Weights of a small transformer language model: MLP 896 SwiGLU.
Each number is 500 + 25 x the weight over the matrix's rms, rounded and kept within 0 to 999. Layers, rows and columns count from 0. Numbers have three digits each.

# up: layer 4 MLP up, 896x224, rms 0.101, rows 208-247, columns 112-223
# down: layer 4 MLP down (transposed), 896x224, rms 0.092, rows 208-247, columns 112-223
# gate: layer 4 MLP gate, 896x224, rms 0.103, rows 209-248, columns 112-223
up208:483530528465449465498517526487486482510473480485514492466483510481522479478504519470461477478480486506468513490474516499494485500484529524440495499490501467497521538493516503503495512492497508485523508516501481528470463517529516459477495489507516455516478491504461469456479479528480500500511490473487466515522535509510513509512483512484
down208:523490453549491474484474509522487540527464453473512541492505520487533470497503523476472515486523479502465523528461514520522478488545545488488487504492496489536457510536489493501481534543492510487558534494494481496512494508495514510486540493491521499496519515517501502479501480478497556482498492468463492509522505515528483502521525555514
gate209:515494531553495529525516494484482519531487493534522472441503530506506503518473508500491474474460516480494535461524515528504519459498528493510505502484494529518567523510459545457489467528520467510472507525491527475530467534499547497494475505488506476482531499492527513479542501476517545487468447529525557539448499512471506463520455467515
up209:478501520517523488475469488485478501518527511533508460454525507498508479512516486468499466547457521491499533528520471455512469513433505518473481479504520506506494469510473539455515516535531465459486551472509551483501497548471470495477426487515481549458527508515524516527494466478483463535479523504527534482533480506485467494490479509536
down209:467468528505552547465517506461504488557543499550465484471521524493457510510539468474500546545514534498540470522474470447486518470479491496459473527510499494496494477525518517487454509498486517530480490505501499472484517505446496534491497453485502508493480540496513497518477484542489509517460529535535477472485544464463518528497500522448
gate210:486537524510468511466509493531520470432435487537461546472495496553470473488534509505491483525522493499541536502478512542514494543483513521523517527487546505474470486485462505491509506518530476484494464498484532516503513495516526473500527519513486532483516526489528441485510525464479494529515487508531534526525492499492493535454519508491
up210:542516473522499521496502516507488466486448449543509518510485497479486484501490484494486497492539472500485496523495514509495535490469509523476538569493529517496508488495535494481507493499526516497551488526487485494487501561526493484542496508480492498478476471466541495484538537489489505544505504508488484558478457485483494512486471488513
down210:487480491534532495479504464478511444491523499512535503489476477493516467481488465487494512520493527501461501497464461557511510491510477522534498511514499464502511527492472489471497506520527574470520514524534498555488508514482457469508505479500518494480513499547497450476502492489478482527481535497487494528491487551462506503521536528500
gate211:508479499482514478493526521509508529458484498476533452503492473503519507516532482517487495543540511491507509462485496530525520473483495477474514534498562464540454495483519502491497499472529514517526487496500479475483472522509497515486492515537489513487517532523499471520543443497540484540523519479493488494500505513511514490498490466472
up211:474467530472489478489485510472479522476484516471508465514505480533479461488512505466553482504499471522524514475520489553512478459483496468464529545499579492502480467489502501493457507465515481500504485517478478485488481498512509520515494498511497537477542468469502465545498494478473512563491521492476473502475486521497523467499519508470
down211:523518506450529489531486468499514532484507504488482485557514482541496488481500522483488546473449486486541508506463490550512522466476498509484516525514492506516527466553517512510483511493495465495497494526457499516508479505493512500534521498489472473502548479536525493504477482482493469498512500476523485520486501482549534456485539492508
gate212:466471459506522522518521499484471448519543449492506495501533457491531497520482482507466579487465507526482496508494497539464531504486481505465525489464516503449538468512507512509477527471499493514509515485463474474445477450522511499493546541506538504477428493499488481501497520491541504486496501491497532493512502479490518558480486485496
up212:516503558486484467544507490552494491472486527497529465493507529505463536489484496524545467512506525520542530534536516519534448505553488533537504502499492526568504503473515480500503481527514534492483479521494492528513506445485480485484480526505471514484505502447522505531475518568436450520483522522529484510482527555462510495533511482493
down212:523469495507489459520518489501484512467517499534504498485531501518484501499494462497529492479501468517548551475479493487511504525485507482540481501548498516514497502475454489531490455517496506504481509481491539546512477516486492550475494497460509463492541530507482519499467514481471477502543494490521492530494499508488505466508504522504
gate213:515531517561475518482495472531502516502514518489530524478513522528521519476528468534515501472494515493509468521494518488459479547502510505547475498501523517496480534472480521496487460534506493505486542502484502483545463515504509480513478490488507485522480476499523492559473534467467460511521503501498493549502477476503495495506425462480
up213:511528502538461541527496511509532510513507524529520496475491490509519507491515477517482526492448493493485467530510492504504473528495481513509481487492472519508509494543484522470504492498518527521526532501438501513492510489495473454490496501493488496498496513478496498515498488500535518501506479506491470524530490506501518515510488438489
down213:515531475538490520490493509520474552488513498502525517528474524515533502472541542509503501508455483462495524539522542541485536470486496496507495501456542483450554540461467467498486527516494501517514511486511473467499469518468487466494457513469501517526504498492529515523535492543548506524567519505485484537507516480511477528556477504498
gate214:484515465507545524492467516497463495535495480511519506468503495528480423492495503534486535472492505508495526514481543498468537532497505472508518514492513492496535538513502477455523512471505514464516479473498515462474508506468515513501489507543481515466496527494501511475461516525521527504561484487491496477520502483524495482514516484459
up214:519503541533469471516462497531499550510490511507539512509520508507524533491511541493518499493528491483454499516480475480477537553466532469514517513534506467449486507518481441461523459511513520478438480509536479470437511497455527526522548534515490487502488509524498480482469483508504527447497484480503560511490479505502511504489476523468
down214:502505500497489503467504516484518514476519515517506523518486532551470481482493486502472498491506470511547510493512533483509518490496500483503488535504507521527545489508483536522545480459516505484485472427489513490476471508455516504461503510459520536491515480543501506511458567526484500502493538522536506512470516521480532462527543515484
gate215:525518500508516477495521572517485485490511479523511487496514486498487455565490479525487498485501520493507495551519556484512582492474513465493513522478508479524522527521505488466490509504468540463539493532469508500507563482502507483468474510532489513536464509512479487475524506509445526503443477487525496495465482486523542498508452522566
up215:466492520523510506521462491457489511483471519517465506492480478563483506540477500500513493550502524462531512525502489510528480549477479467518478480505470487526482453434457473545464498457489481502511532496491499483480507511485481507506527485459503504497497535495517535483500521538527496497525465509537527499533489506513494521484529486459
down215:467468541486498530528508478515464468524466502528521501498487496535488531545504477501568450489497467511489513524480492488506441513502474495494454549447474484477463503470561518523503549459517481537495527559534483524452492546494487498553516493423495468538494481472512482521492475530497464512538518462534524461566509468495533489480542490517
gate216:469511486517486513529512498506482489528531508515498501490472516450490543478500464519501491500499444494473477476522479485460486506518521533489495511539466533502510502540499510496523499494461513499476491495475526486494506506495518480466506472503499515485480497471449462505494484484476516491504465508529467488533505493500495480475518484517
up216:480507506522510484498549511477505498521474482495478501503507542517486514497480495482511501517529506498526521488504499497501522484479509496485479519475517502541483488476513482497484502487490500503541482480540502518474510518512503475516493468486508537532495506538550521490510479520551508501493522469488526495463510511463518516529477509487
down216:524507515490486512506487494475480517505456543539455501526518503472523500503524482483489474458499511518482520529466475507479477533500495546485490447479518513516540504537487525509462502468521467549528473503511518473500478483445510477489513489526509543565506487504522500496477468490475509504521543487447509456497482535504521473508481479512
gate217:478486446506529503484472517510498440536449503485462503492508516508487484522514517528504518493482494474465541525511513517550539497491473529520499494522483493493471463509482518481501496566507509500425513530462501493471539504502483454536510504504497492515501499468525511502480521522519510533543505473534448505470541545472478506498468506542
up217:490558477518503476517499504529496518507503517517463499502542537504518469507530488506496506482550491492456488499497528520533508507475461543497501541456499515516537502487535504536521512499518517518502529536494504521538486510517510505516499505493506502465512509491482486512523512475507477491524508472519462498481512533470502503501465443488
down217:532478519510550494477545515542535470503486507533521480510490564502532532481465500477499501463468512487442511508538437531533537484508510525490489491522504485518485454522487520521482569534488541527479502455508489527458509470494482475482532493525522476461517534501528511523512539490500484514502502487514514473497522537484512527527511511514
gate218:516472521465517491491515527547495499506470498490492489458499550533472493483481474472500509463492487502496510521485460498525501512490541497499552467476531488493500504486513440453499524550487501510507532499489514504503494474521473476475504493501530479516517512462521458483493503515509508506533534481514519494491485542528495525497487502484
up218:476523493527485497495496473495512568490530494523498508516470523453514473564485512530471501490525497507499486520530481496498531515515462490507468539527487486495455510543552555547522503473505505481488515498496468491519471473459514496465484503515522502470525503491480519519479471465462497490479460477543484470529495459507486509520488531480
down218:519538508499507514482524487468501490497520520482458510509527480492516482530529548474508498482530470456509553468528516470517457471481489495534508551444450499496470526512539490492525488524514512485528483491493450485468534569516487493516473471529516538497511490504486520532532537512476452499475493564503482487489489467494497512529540475530
gate219:526539504524481501520500448503500540468494505517475517499502474528509501511468496502515512456547530554490543490503514498500470479541500510503495467486509502507529484474499469493471481507571488478488544494514466508467464522524522489471517477451532508485479499455515507489499527506520500472486514502462512490513461567527500507491494479487
up219:504508548541534499507475491467491515428491512479529463509543472496497509464472493490479536482466521498478508479500539504483476479494516520550477495471495524459477474508507477502503482517498493473535501500492445516484518490478516512500499487499497511468488528530517494472497496499476509539502554540459510493484448491505498474545485496504
down219:474467537492543470476489497503504507529509525501498469501517460459479496519459534465488515493484516503506487512522531501492512472533502502466535483494495505503515515452486496492512508489542547506497484483527520508483505526529497488506521493510559509497502508552534506522505518542518515491494489551513507508518496509536498467507490512487
gate220:489515516488465490519549488464504478496454447497523494490472519499468503537492489515542502504493478503497474485498502486467528528454492470481539513487472496477512525501529461450500486513444512496483510535505494506522519493489483503492491495502474509517536521487485473503496464494493487486501446500499528497471502505546519545516449515500
up220:509499540508475476536509521519517518463528434507485514509537520470508492496490528545484510498478522485524511508472541547479482494457472505495518476518503495513504519493549493461520505513499512479503541501473510544495541510494472497499509515514497507531494506459496498514516497499456537500514474529506469484447542539518521514521494493512
down220:537485524528455491488508533533526486460488523521456504492494514514492515519501449484495519560515490486538524522506494521550505485487506534554476474540524450505521503515539538517481481508489481570478509440498506511535490550505492472483482525497520528473507546502528486468549502480489498506490464513501479538471477467504523483543524492509
gate221:456476501512488489502514483530534523500511544506527483446494531482501462514504483485501513491547538501520515492517497516514484477510492475500507501505482467474487485483453505525529478510517530503549498507468473517507504536487490488498479499528462495516494460497490443512520490483498484516565518492478517508515487524453516448508475492489
up221:474468495511439504526479512507510498467505464493537496479504502499500515504496468510505529512521550506522543526501491525475460491520518489479474570514481470501486477480532477537498530461540505492478479467503493472502495516487497520470527528545518482493452435464516486516535494515522520502537525501488481528466482535460533482528539520443
down221:458522502480493495504489498461494487491519476494519524500487522471536483478503516490463497520539475503499492471532490536521489487487456496478455520482506492494512534482525452548507517486477509493510493504434472491500504516509498491477482464524485494498503480471513508510531482512485491472506472508510482500453476492461490479512499476490
gate222:535544483496506459529461503482534488513484501475499445535502521509529543469518503525463498493484513507571484493461460529490515493479484398500446467533503489524484522516499490490504517485490450482460520475466455500503529496491491483490510459506540531486469564512493453509480503460490456505492502489480525466508459488487553495493491515453
up222:463493507542476531460488478485533525524523495489503474463470528474522485524489519498454453502495463524526508482476498498566563541468493574509503471458491434529495507486514514507437494469492492510470499539494485504479461480523478487467560518463527445532509475505471536540538529507444529508426477513542505508502532441476518448559488482497
down222:511513500540514433509530528517463484488456463536548444513502469497487545470513527487491467525516533498486535500490459520496501474479519468538505492475486489485476541541512525508481475472483465487470526502452546512516514511490518482439515483495499564510477528471516480508482512520504486548467517533504472495531496504500465483458538489520
gate223:523469482475548458520476511491509486490548534464518485485514472530485519510506531544492517531465466472466476539508504552456496480502488496500553503502516525523483517518487500505505486515502493491543502528483489490462520559492548457477480510513525495499477489525504501516515484466470525505543474512479508479487475498515523490467477509489
up223:502492506495488511526481505476524510510490543471572453452509484507492521459516499496518495497508487525519522539491492537484496478491524497523521485509526512522477518512444492540503483517494504498511530495545418502479489489503516508491472508480496515519507488504482475497489466493503494483493462500479477489474456472533510501489521509464
down223:511496495484464496523496482507507522469511497456505499499505506476524508485557511496475519542558476501510500525496522494460517488523476460499499480527512537506502485521473490518478463502538470539532491527557505509530500497495487551529549464490487540479491460518499512517521491490492511518551447486460491529502498476501490490521484469484
gate224:490475529486489507527467525483514518470554458505537499504464528521504487557505452492512510489459497503553489463472457531500517494472519515484535509511516476500494476444505470519535493492513445507498513502480482440534528503469487483517481478530535506509533473490510528446507525478506502508462523491479494491439499480464511490536489477504
up224:488474518498489549503552505543541531501508469479520506494500476511525522515527495503488478488477500538523509464535472489520481489481553453527490479486543537525480510490512500496491534496511501510482489483477468520485546518520504477528516509523495508535488493486450536521518486458511495516542497477513494552489444511538523493525494557480
down224:528526534520491531512480558514504546493491482557547524511525487507499513508507504520500540514510507497487491494488458512492487459486480500515495498445556529554489484494500471510488538464497521492485521455508451478502541484527515526459500503497486524484472489469460509517523494533483480529474511468441514505511497506507535496489439530500
gate225:466486491496468531504490489521524482468472485495497500507509503482498539477480487531534505514538498509511470465503533471545525528514488514522468532505531499515487487525518475533488460470473502518465502516474471520482486482493494519520513511506521461507533518548502469468501492529514475479490484500467476520491520493498519482514489495483
up225:496482539477485459507511501482500480476497497467480483527508441504499503455495536509488464509483487513508513545537462505501518538489479506523499457514495449487541481528517497517473531494494517555527510518481539547507484507497551507478544479487485524493494494555487506502505496526484522472492500503431490512490510547510490494508518485512
down225:528474516472500499516493518513539445486501496480494513513554476510454514494516510525489504497508491514495474504484519485512493513528493508526459558506492522454489504522529494507497513458452455522499491487486481499516452524494504521479495499558463509510495482508500476481516471521467501490521506504459500478473547549485496563517515462514
gate226:530535475520515449483526470552476561482456527490526535496466456468538510530514480513520539508512486460519477507498461463534497493538509503544507506500492516498527497551514534535480488509459502545508517525476501519521498528504515467494498523477454567469482507516496480520526484470522512550527465493518486545477487506483475484529483503523
up226:494484506467498533490510547504534499538535509526471492487532515496470496519516494509489517493443474530453522452467505526487484487497491491509506449454511520505507522462504496489462506517510508527518479497493523509485476507509498503511472502479543507459506499493531467542512468533487433489481557502506480502537489508463502515527470497466
down226:449466503458509495493528528518520489556535504492476451482535507487535512495494496502486495497514518485490511488482475486490482482505500469504502455454497527511499506487499522485507472514528508501502489524540479493492488494488500502510474498531575544500488514462488497511493495519436489512482533525509474484515518516463523513490484517506
gate227:501501491527546488521531517450500516514485494492488508508466510513512495515523498486488541481545513492490530529517511496510497515490493491522496537497491511521518485463519485508510499545498510494500474494521465497475531485471491533517492469496500519493516513507482535542504499463503499514490506481475509511443475486504497473511501505486
up227:497484508532526476518505514471508545525496522486519491508476539529491490497514504488503563495521511515514532497534514485512470489531493474526516514498513496513523478476528501513512461535504525483541460481551467506480480483474501513508488496490521491508504511522512531513521493486508506474503489503492507475431480485486501483481508520458
down227:554486519501522519506477508530553482475496496510493516451503493503522527512536523463501495481502463448508480537473518465515434513497480485477511499512469526536537551471528522469455495480537508468492469447502525436477499508484478521511514478489486472495509491493509515523502531466465498488510486498504502507511482543496478450502489527487
gate228:506531511442500502482525462500496502528494517515509525477500501514490504484503451506516492452494496482512505493485442485520477453458512541535517494490479511503486499489541520495501491517470456525481496480492495492472470536497474471545490493544542502464504432509523472478483494525503516501469516519526496514480493497485531479503456503527
up228:491519492444488460498498455481520468535475523500490521522529457518472553482477479502501542495559515497509500516500506517508485514469496499531503466501477475527510517505498509528518522496465462503463504481493499504455508504538467483492501505516503493506473462486474462459545515515472517539475510518519507498473492488507518502483470500535
down228:507495526489448494498505497511578427548506516522535507523494490516550511489494450484496518537483522542465489490486499506522510503479468507538491502510498489496497525504490490506505502472510518510506540496473464489500495504479480524524482452480534509542519508455532467502496493530462518505426507494509497518497462455471498539488471502482
gate229:460444481547526459489480491556486483504465507529493511511514472468488499520486492489497466474493493512482515504499504499520509483505478474526507539473537464492504512540539509465486484544492500522500527525502487490527475493495486510500459512498475511492507568469491505508496492501505518510481485549533461525482518525508446535467554518500
up229:480522514494483525471505509440498520492508475500512486468548511511496536519547489534530521513488513486529503496540529518485482457530511521496539467488499512533485486504432488517490491421528481436522439478503505525513518466483556502494536502536530453496515487523517472498473512535537520492518481470464546500512472479496522498509470530517
down229:499472520509481529496515476474553545496529466463503503506476534491502478502507469489493486525523484503481499516481531494500470518511465514516495482527524498474542478516547461550497505469489506481451478456512490499531523503512518501482526480492538525499526559483489494539494512481545468465509470442511520471532549523525505437502490524543
gate230:489516513558517512521499480486476519492495472480517507484474509477492490494509519549497473526500505524505500476519462507510494487490479523489497484524523533511515513461519450516517461522497493490506527478498469479454519499502518531488499485541529540512535521530501500484504502537517521480502506498471508506506534473511510511505519505489
up230:510485493558476523493511476483524519519475470458481472480464492505489477514458494488479506540505498538485512493472453517503503480492464500507472466531468500488497472533512459475508489470496509468537485473501518490530533519522496502499515486517479535516531510479502520477494492525525488466490501488483523516498545480545520509508510500474
down230:495500510462496491474483466561507552493519524508518529520535501507527483499499504496484503480531534480508533516479533509482460511519509496520531513435520478480465483516513518507521508491505517496502466515501527494510468511504523459490501493461446513469473466539461507517496468478465424496501508483483470515498481521455523478496470525525
gate231:518448536474518513596563557492535467475494494496506542511510538519490467534538491453487473510463519525512470498499491483471468476520514428464509507532462498486532456492485490495497515501505540561532457506481503460446508511542484522524503513502500462464515547465438468525556541468539518528488520516466553556525462482509494505523551477464
up231:507468500514482519478517492521441465532503480478484475481524592518518498453506521532513518459518478477474514547499520530509510493561549496441476478492477532505496520515523560481470505502534515506531509470477493451478533488515561512504532503507502508464556483488470454493489553484496461521518506486494511506505458496497509533499503486459
down231:501475531475476519488464447469466515546473486515460487449491509490529506499489499514504509462532497465505456454484490529518502523506522524493522490541515529549461510536517521497531522495549519470497460498458511496482497475502488432539482504486520475503444461522521489483462509470523551494483510478508503467522516484526488520528452520497
gate232:407477496485508492547519470529487491509478509500523504514519462507528518446468499511497484479490485510494469461531497507473473522500474496512494482506468508476544472514532449518500491524481481484508487490530445496490522509470522467501469488479485475492468523502511510524493478516480507492472490480491493507501494498490505487493479535528
up232:481444519494492508494515488472498524447551541491499536487518474525490536481490503505488461483477553540485493497504492527513486487471512451501519505482536530508498479526469511510532494507506504531483451542505463501510523480480525475526472479495484469490495491505553498500498509503522501480485494521478529529492502500525517535511530511543
down232:528482540521471480513484505475496515467540490514463531495557464506503511518452497507483514507531538521538499492482521487518467480459501470507506500473530452516476485512429498482537461526509485528508498509465507498488506504528474522482532517486516499488507481545488493505538540505511497462506493522496490517472482455537498508538496497523
gate233:450534537489499458509537437508501497480503508498511513512511504535519473541491530511530510518457461517467477484476489447469534541446476490487514489513498524505495490512508547497495495480502508486488536526460532520480546470515535520455495550472489517479490519501466478506499469511514511516526543502517458512545472478497536535506471487532
up233:544525445517538499485505534504492467526477486479495482504483491484511507472543442491497486484519484481553503502509535542511520491536480528496463519522455489486534477473472503487480521510470491500528436465508503533528510529490471484490542479538461508512544476495530522478507508479475483510479435480489513482465509550489494481464526469492
down233:528503539485503544502499530465493509539499483517483493511512445510492494503526421525528528469518514528545492490513499511473512527524476523450521490496460472516504476478499477464516508510465430490496404501511480509506533528492482480502501484518483484499481534538512480526491521500464496465476504501495531487452537520501486520467506475518
gate234:474486491499527504476571478521485453538521502502520490487486508507480509538443523490486524488502463510490465490494521510483447487542523549473528504494559484454505486507505473455415473509483469491566461563511547452489493515514466490482470520482509561488516461544501542464492516506505552487531486480483525477468456448431487485512486498503
up234:485463487544505526501461491534467562494494527538516523456508555500519502531545509479511533523512504494501460508567501515496542456475508503488489493501505495498479517519526511546483553486512502467492485488514541471473443516562481448446463546468542498503508475518498506477508518537450511510481495515506479501497501497503548495558517491486
down234:500512488451482532506525497515471507513459515545505508458511535502515476509503538458495486493497466502448475500560477513514504518491453511529499500547530534474463529550509523501529508531528465501492508495511526518476511464490469495490470490472497495523496521517535498488504474516498498528492459410487546505547505484500508550537472486514
gate235:471528487511549481490522504495525457545472463481505510517526487451467488535532513533520500444472466500472509476510513549468457500494503507481515500488487517497468536479487501487464455563501469502533443462450487455465527543506519477496551491518478526513514520454515505495484478473465512452524505530514462513505522508537482501436509520563
up235:494537429493520478481493539482547452533474441503511494495509477495484493516536506528501473486513482513456527458509500508476467529525462526464497469491519522510445526505472519511481447597504493515510488485513483488484511488479499486458495486530460558508510497503497513476497479485515481476502497473502499526528504523549500528459502475532
down235:502481491499532486479508495466518526528544483493500490518481498478433507516502510506550480549507531532495480477507509500485501516519483449477531537480520508482463535503465520467547433501478470506458518480478509520465452483493528565559479458537480510535533529492522478502537483467482445492507505490483483527515507466557517469562517500532
gate236:475535499452533479480514519481570506507459531489464493489513492543483464543497493501503472465512504505512499480480477477474556530500502479525473481529473480518518525456507495504473487522431477510449524504520496470481486462498513497520445516496457452539491471519582516472540513475466498506480492528458490530522466497530554500524466492521
up236:525492517522491518501507479479484469487523524479530487493500486425470537473500490537494501515462496507517492532486510537485482472521479504478479499475535533462535497494467511475535481481563479510536526462505472484527499513484461539482530467496525519451511474458493528493464521480525454503493526488537485451485503526478512502507557515483
down236:566488467512531523496521521479458486548553475516497488495539489470543520494528540515497478512528500541495492502533429516542510458527498475520469518444461455456479510479500515514539505506546542561509464459519507541510487504516479428502492512510487471495506493478489513514516486479483511495469436474490485507465497511516478518495523516484
gate237:472502527500496477465488473501517451496493478451494494490533502490556490530503526532478468524519544492459484476503510493513477550503525506494510507484548494437489529502515460516519501534508516540504523529501492467494476479537508484523500508524501513475489501539486491516480504498492507447528509514509517539534518518509502498497464496517
up237:482515521478541516504463500518483510459489506524484523475490487524454500463476463508523499490488479526528534507503515527502494459510478490460469458501462519514518520509463484498454496510505462469516508459477519513513501475519434522495510479495498490480536479499496486507479501484499457520459494467480501499529486508515514506502524510545
down237:547500445521477561508509502494510483537455492470510505498511514462513534526449488509529562457526448509472490556505458512441495490539467495520482445472490479561501490551530539504466503518529459464500492515481490500492506497533455521512522464512499525497494463451535459517512501461478501473525493516480492488462520535491510508499484510492
gate238:476537452504468498496507504494505496468519508485474504514514491495487503446531499486509495501535507500464526466520536527500447490479514518518514475497484543513494514507505501447473515458492467560469520510476530494504469502475510496564515448475545487494512503484482472532546453493474482507448505516466532512520508508518480480499484481482
up238:503484494512534485560474498483545531528492494494513502483467475512515517528480465543506528497524526516542523516517495495495506527523519495486467520475491475498498530487499513518545493515477555487488485473521470513483532473528498501532488500526501507514466496517473504458471515560490488508504508485551524514472485452483494511515497510478
down238:506445526509526510514502514465534482525517525484483521537493538482456516481506501509512474553474502465461490523490448489463509517510506512448469530530517480489487518493506494550509500514481496497512494517542509495510499502516587480514492498480471489527493472530526475492479499487509457488489451464545494515500481456476497493530528485479
gate239:502510492481511524489494532518493476481493476499460514474486462540507502485490516507514547503479505469519492509484528530529490520538550506497491450546503457468469448489522506482516517496485488528505505512528523468467530505519459509503493507544502520480468515474496469538557474509504483503498513522499455479484506523537496503491494460472
up239:485466481480489484533498506473517478509502524504492467459485518502488513492511461499523507468527513530531505485503517485472496483513507516475507489519488491492479538548482536532521524496450518512492497509493519518440535510519515497464507528485465489504523520479475497500536480494524478497496531499502517525469526518466510520509496496481
down239:481500489493512485503512476541517488482540444518480475494457502504509519532527521479474480474530488547472489501536529535475507507449466484497513456506519537501492503511488453517507522522531481465523546502500516507494491487494488522505534493506493522493519521505495493517483519488479509493489529454498521456490501523516502506489494520518
gate240:466475440520508499496523534484517541498483504497511512460498517499485532499458556493533477492510493519455481496519492518466487477513509505499519480564561506490518489527471536494484520505506537490536462468519436497498473476505495508489494452500518519475521541497497499499490488518511482490489518488482520491524486525468461481477506452509
up240:472481457510480527519528528469517545519504490470515508484508496514501507490498547516500534474462471509510499507487533541513474466518528494534511496502488498455492493517478525477501542480507513462534477505505439476497524488488512509461460479477524490446500524484460496529506481511494528477471503485508518472514483472515486501513492453488
down240:493505529493461531486449512502524466552505494508493491499541488482477524475521442522499509511500497519546499475527502500521446484483497501492474475486500500503471491508499539484498504538469496507496503514471502515469461489484522502512522470494460504512445537521530528475515496477522487511505513502512497494490508464505518451515513489493
gate241:518506453475476489478557512517488540491508516486486493506499504532517464525469499538493457494508482488468505502527500535523541483495473516509517520479514467528475514454478533496491507536461496517482521554491501482523513527510493465508499518492500464447534485542523493514469509500490464478487493510492527476505536475530537488523489540517
up241:468461531493506504505485525480524485527498502504480486471509480500487558493487532492522525504496536511544461477481475511498469488529505485498485503507508490484510482547504468516492482479533510478550488485504530492487542524517502531512521481508506547540475487470486503513496511501542522530512514477495471539517475545485510487480494494485
down241:494488509488457511526495523512516486489520485470525505484544524520520503490512520500525451494474494509484512490506517482481510533488514455508476490473471494515525515494512506496564477484506519509528519500538483481499542530440492502483488536455546508461500446520491524498510511510488538534481515515465484498507493503510513513487478549510
gate242:507502498504494496485483482453485490476474509523508464494513490484552470500452560540500492531505462543461440471518524487522468523483493509502518518503536479465510497501527539476497466479515502480499488502458522509515505478482524512486461504518510464475562551450492482476499492475510527530522480502463510452489507484488526486529494506497
up242:487527492505514493488527485491508496457482513557479505479498495472498496518491535517514486477498479467503493478512523507504536496465518502459485536449505514485528486466568457489471497503531478478473503519474468475532495470487506514523520449489482504492495572515484525492472471456496569480484504496486512475512476497489499509499561496481
down242:512458512444531465460478499501503491520509486483458456528487520488489534523476482482483502485469539502457536500513482487503490492530516479504556524496495466502536542534464481518544533440476487498513471535504525554462537464518535478477552517474530537481501468453497452503516491503506488464474493495481495538496528514473514508459475532484
gate243:539470497490472496486504460478521491503513497492489472468545469464543546490506502501494478494479525456520492486521511551503488530494500514492479493468450513510503501494533538499512474513504539484526551498531498531518508459449515506508495524493511455478491527539534475498517502503485482452530474536493480462506500505521488489537499506474
up243:520483517481500491509529471498526499545498512488490495501548487468509500480486467502493513489491494463493469503532492530514493499497503530507484511472462496484502498507501512487512488467490512517518530498511506511489490509467482503516499513494513488530465483485553480540496497502489485436576488555482484496495476514504479523479511477488
down243:544454531459490489459495475532514491522495477525521463486527466506539565524527538492509461511472533466536519461521470521478520512499488473524495498497472524515497506498517490481491478530506550505507512512509489562564505482473471510520488492489535486487500512502477482495550507496486494495479461503459478483523478527508481482536499500487
gate244:497488496468546451473498515461473512466484549492490514564445490508477550501524512483491504461554465554523491465464499490497521524474482504529534511480538519517560481467505458483543510510472480507495496515466425490482489494517495520473521463464486488518472481534526513481512484506536524517545505557485498547462491458449431491540502529518
up244:551512482539462507548579469501483474474527510542528537528523513522505487512494496520492493478501468485505512522549539511505496495488496523515479505473516459451505509467506496494460486507502496512520458461464505503488515469516503499460448474512494545483450529472522500522461503522467465526486517502547498501508502487480530485487531502448
down244:511496446473546498537528475479522509503543467458500473455495475485539513431546518511518478529478463536520475512542516539501514486542519542480474459510517510459510497493489529536516483527490503493467475470513503499504505500528515526490514459513488490501448504469462531488491479473540474526510496527514505506456483500507509489497504497505
gate245:479486500536496500494506465506526491496534536498515524512494496495488490437493484531477505480493492482522478507510504523508509518498537539485524507507466526504533503506541509513468511503474488536481513497495494497462484498480519517471508508481520497490504505458460530492488483498582510498489479469490538517493496487487502511489502490490
up245:487495470544469517483475501449509509507490484502466493522476502481469466478498480517540535489526477517483499510505512526506507528459471514530523464513481499480503499487531514518488503497475521471514501473489514502461462494492530492504529497468510486527513488507510458532485478459500515509503462499498503464516482538492521489526481483489
down245:533467525475517491527521516521482506510505509480505487473501530458493499513516501506517495534509529477474516463488539471518494515537424484511534516491528496524506477497519487520511477502475460492498512470483484513531426512513522502536504453452493511486520517545534476502516538489500521513533502545486499496498502553501518512509488513480
gate246:455498492483491502535512504505502466479502501488491517465509454482494530513511505528473511474515486523569479507522472544504558482510526544516507513509490505505507491523541487487496497527526501528510481529519452476500533488520499507536488493487522502479522490480513504529512526484464535530497542486455506513493488526497474536457507465484
up246:504491478515516486493521505525501513508468490498481524505461511537501443515505500518563510510475468494485486447479524484459499476450489460482489506495490486515489462452528515545539462476468517492498563502512528516500451484468459460482446473528498516506462496511499498508496505526484499488480440520531484471526504495511490501553500471502
down246:505464483505510458459538499517521507463475551510508534476457484500518467500496495506511447487510445528483520493495532490531528469494526476461549460482446524496510473515506495476525493456505487500511523471491480570546477457502505524518497519501495489516443486507503489437516537519504578484493474486483498540470505497476489475510519477519
gate247:530473511514492519525487515535510522496474446506529473488505485495513498496493500512468517488511477517493528484471512491531502543483542476499485481520514528486520525543502498443533507511507487499449537488477490489554500489505498498565473482517484495490462466488477485508507484535497492538502571516517527485491505481492497541522497509499
up247:496472508506510550508520520481520526524448479531518493508530473474501545473488502500499496483526471489509502519474482502522501552480515510512452499517469534515486527499506455484487479543481503535463564508524512484519465500493477514540523488501484482458487498461517495512483469525464467509501567510517508503492495479485489511537471500485
down247:502516486477473516494459465524519476498543521529511472532480468497510514469528482497542512500545480491536504515540470449531486544544470517514515500496504530518564505458532536491484537511475457529503478516549510529530538527509511496486486505489553488517512470454520525520495470486482472514473555480524513511468496521494496488510469506486
gate248:499492471549553491503506464537440480472451529494489511495500515483464474520482527533564503476556557512481524439484536510552492495519482523530506532490525538497476518481523521491485497513501516515517532547477513508502476538545486512506423454527445515492515514467507475478497530495477486552572448550541488466456493497473503481476451484537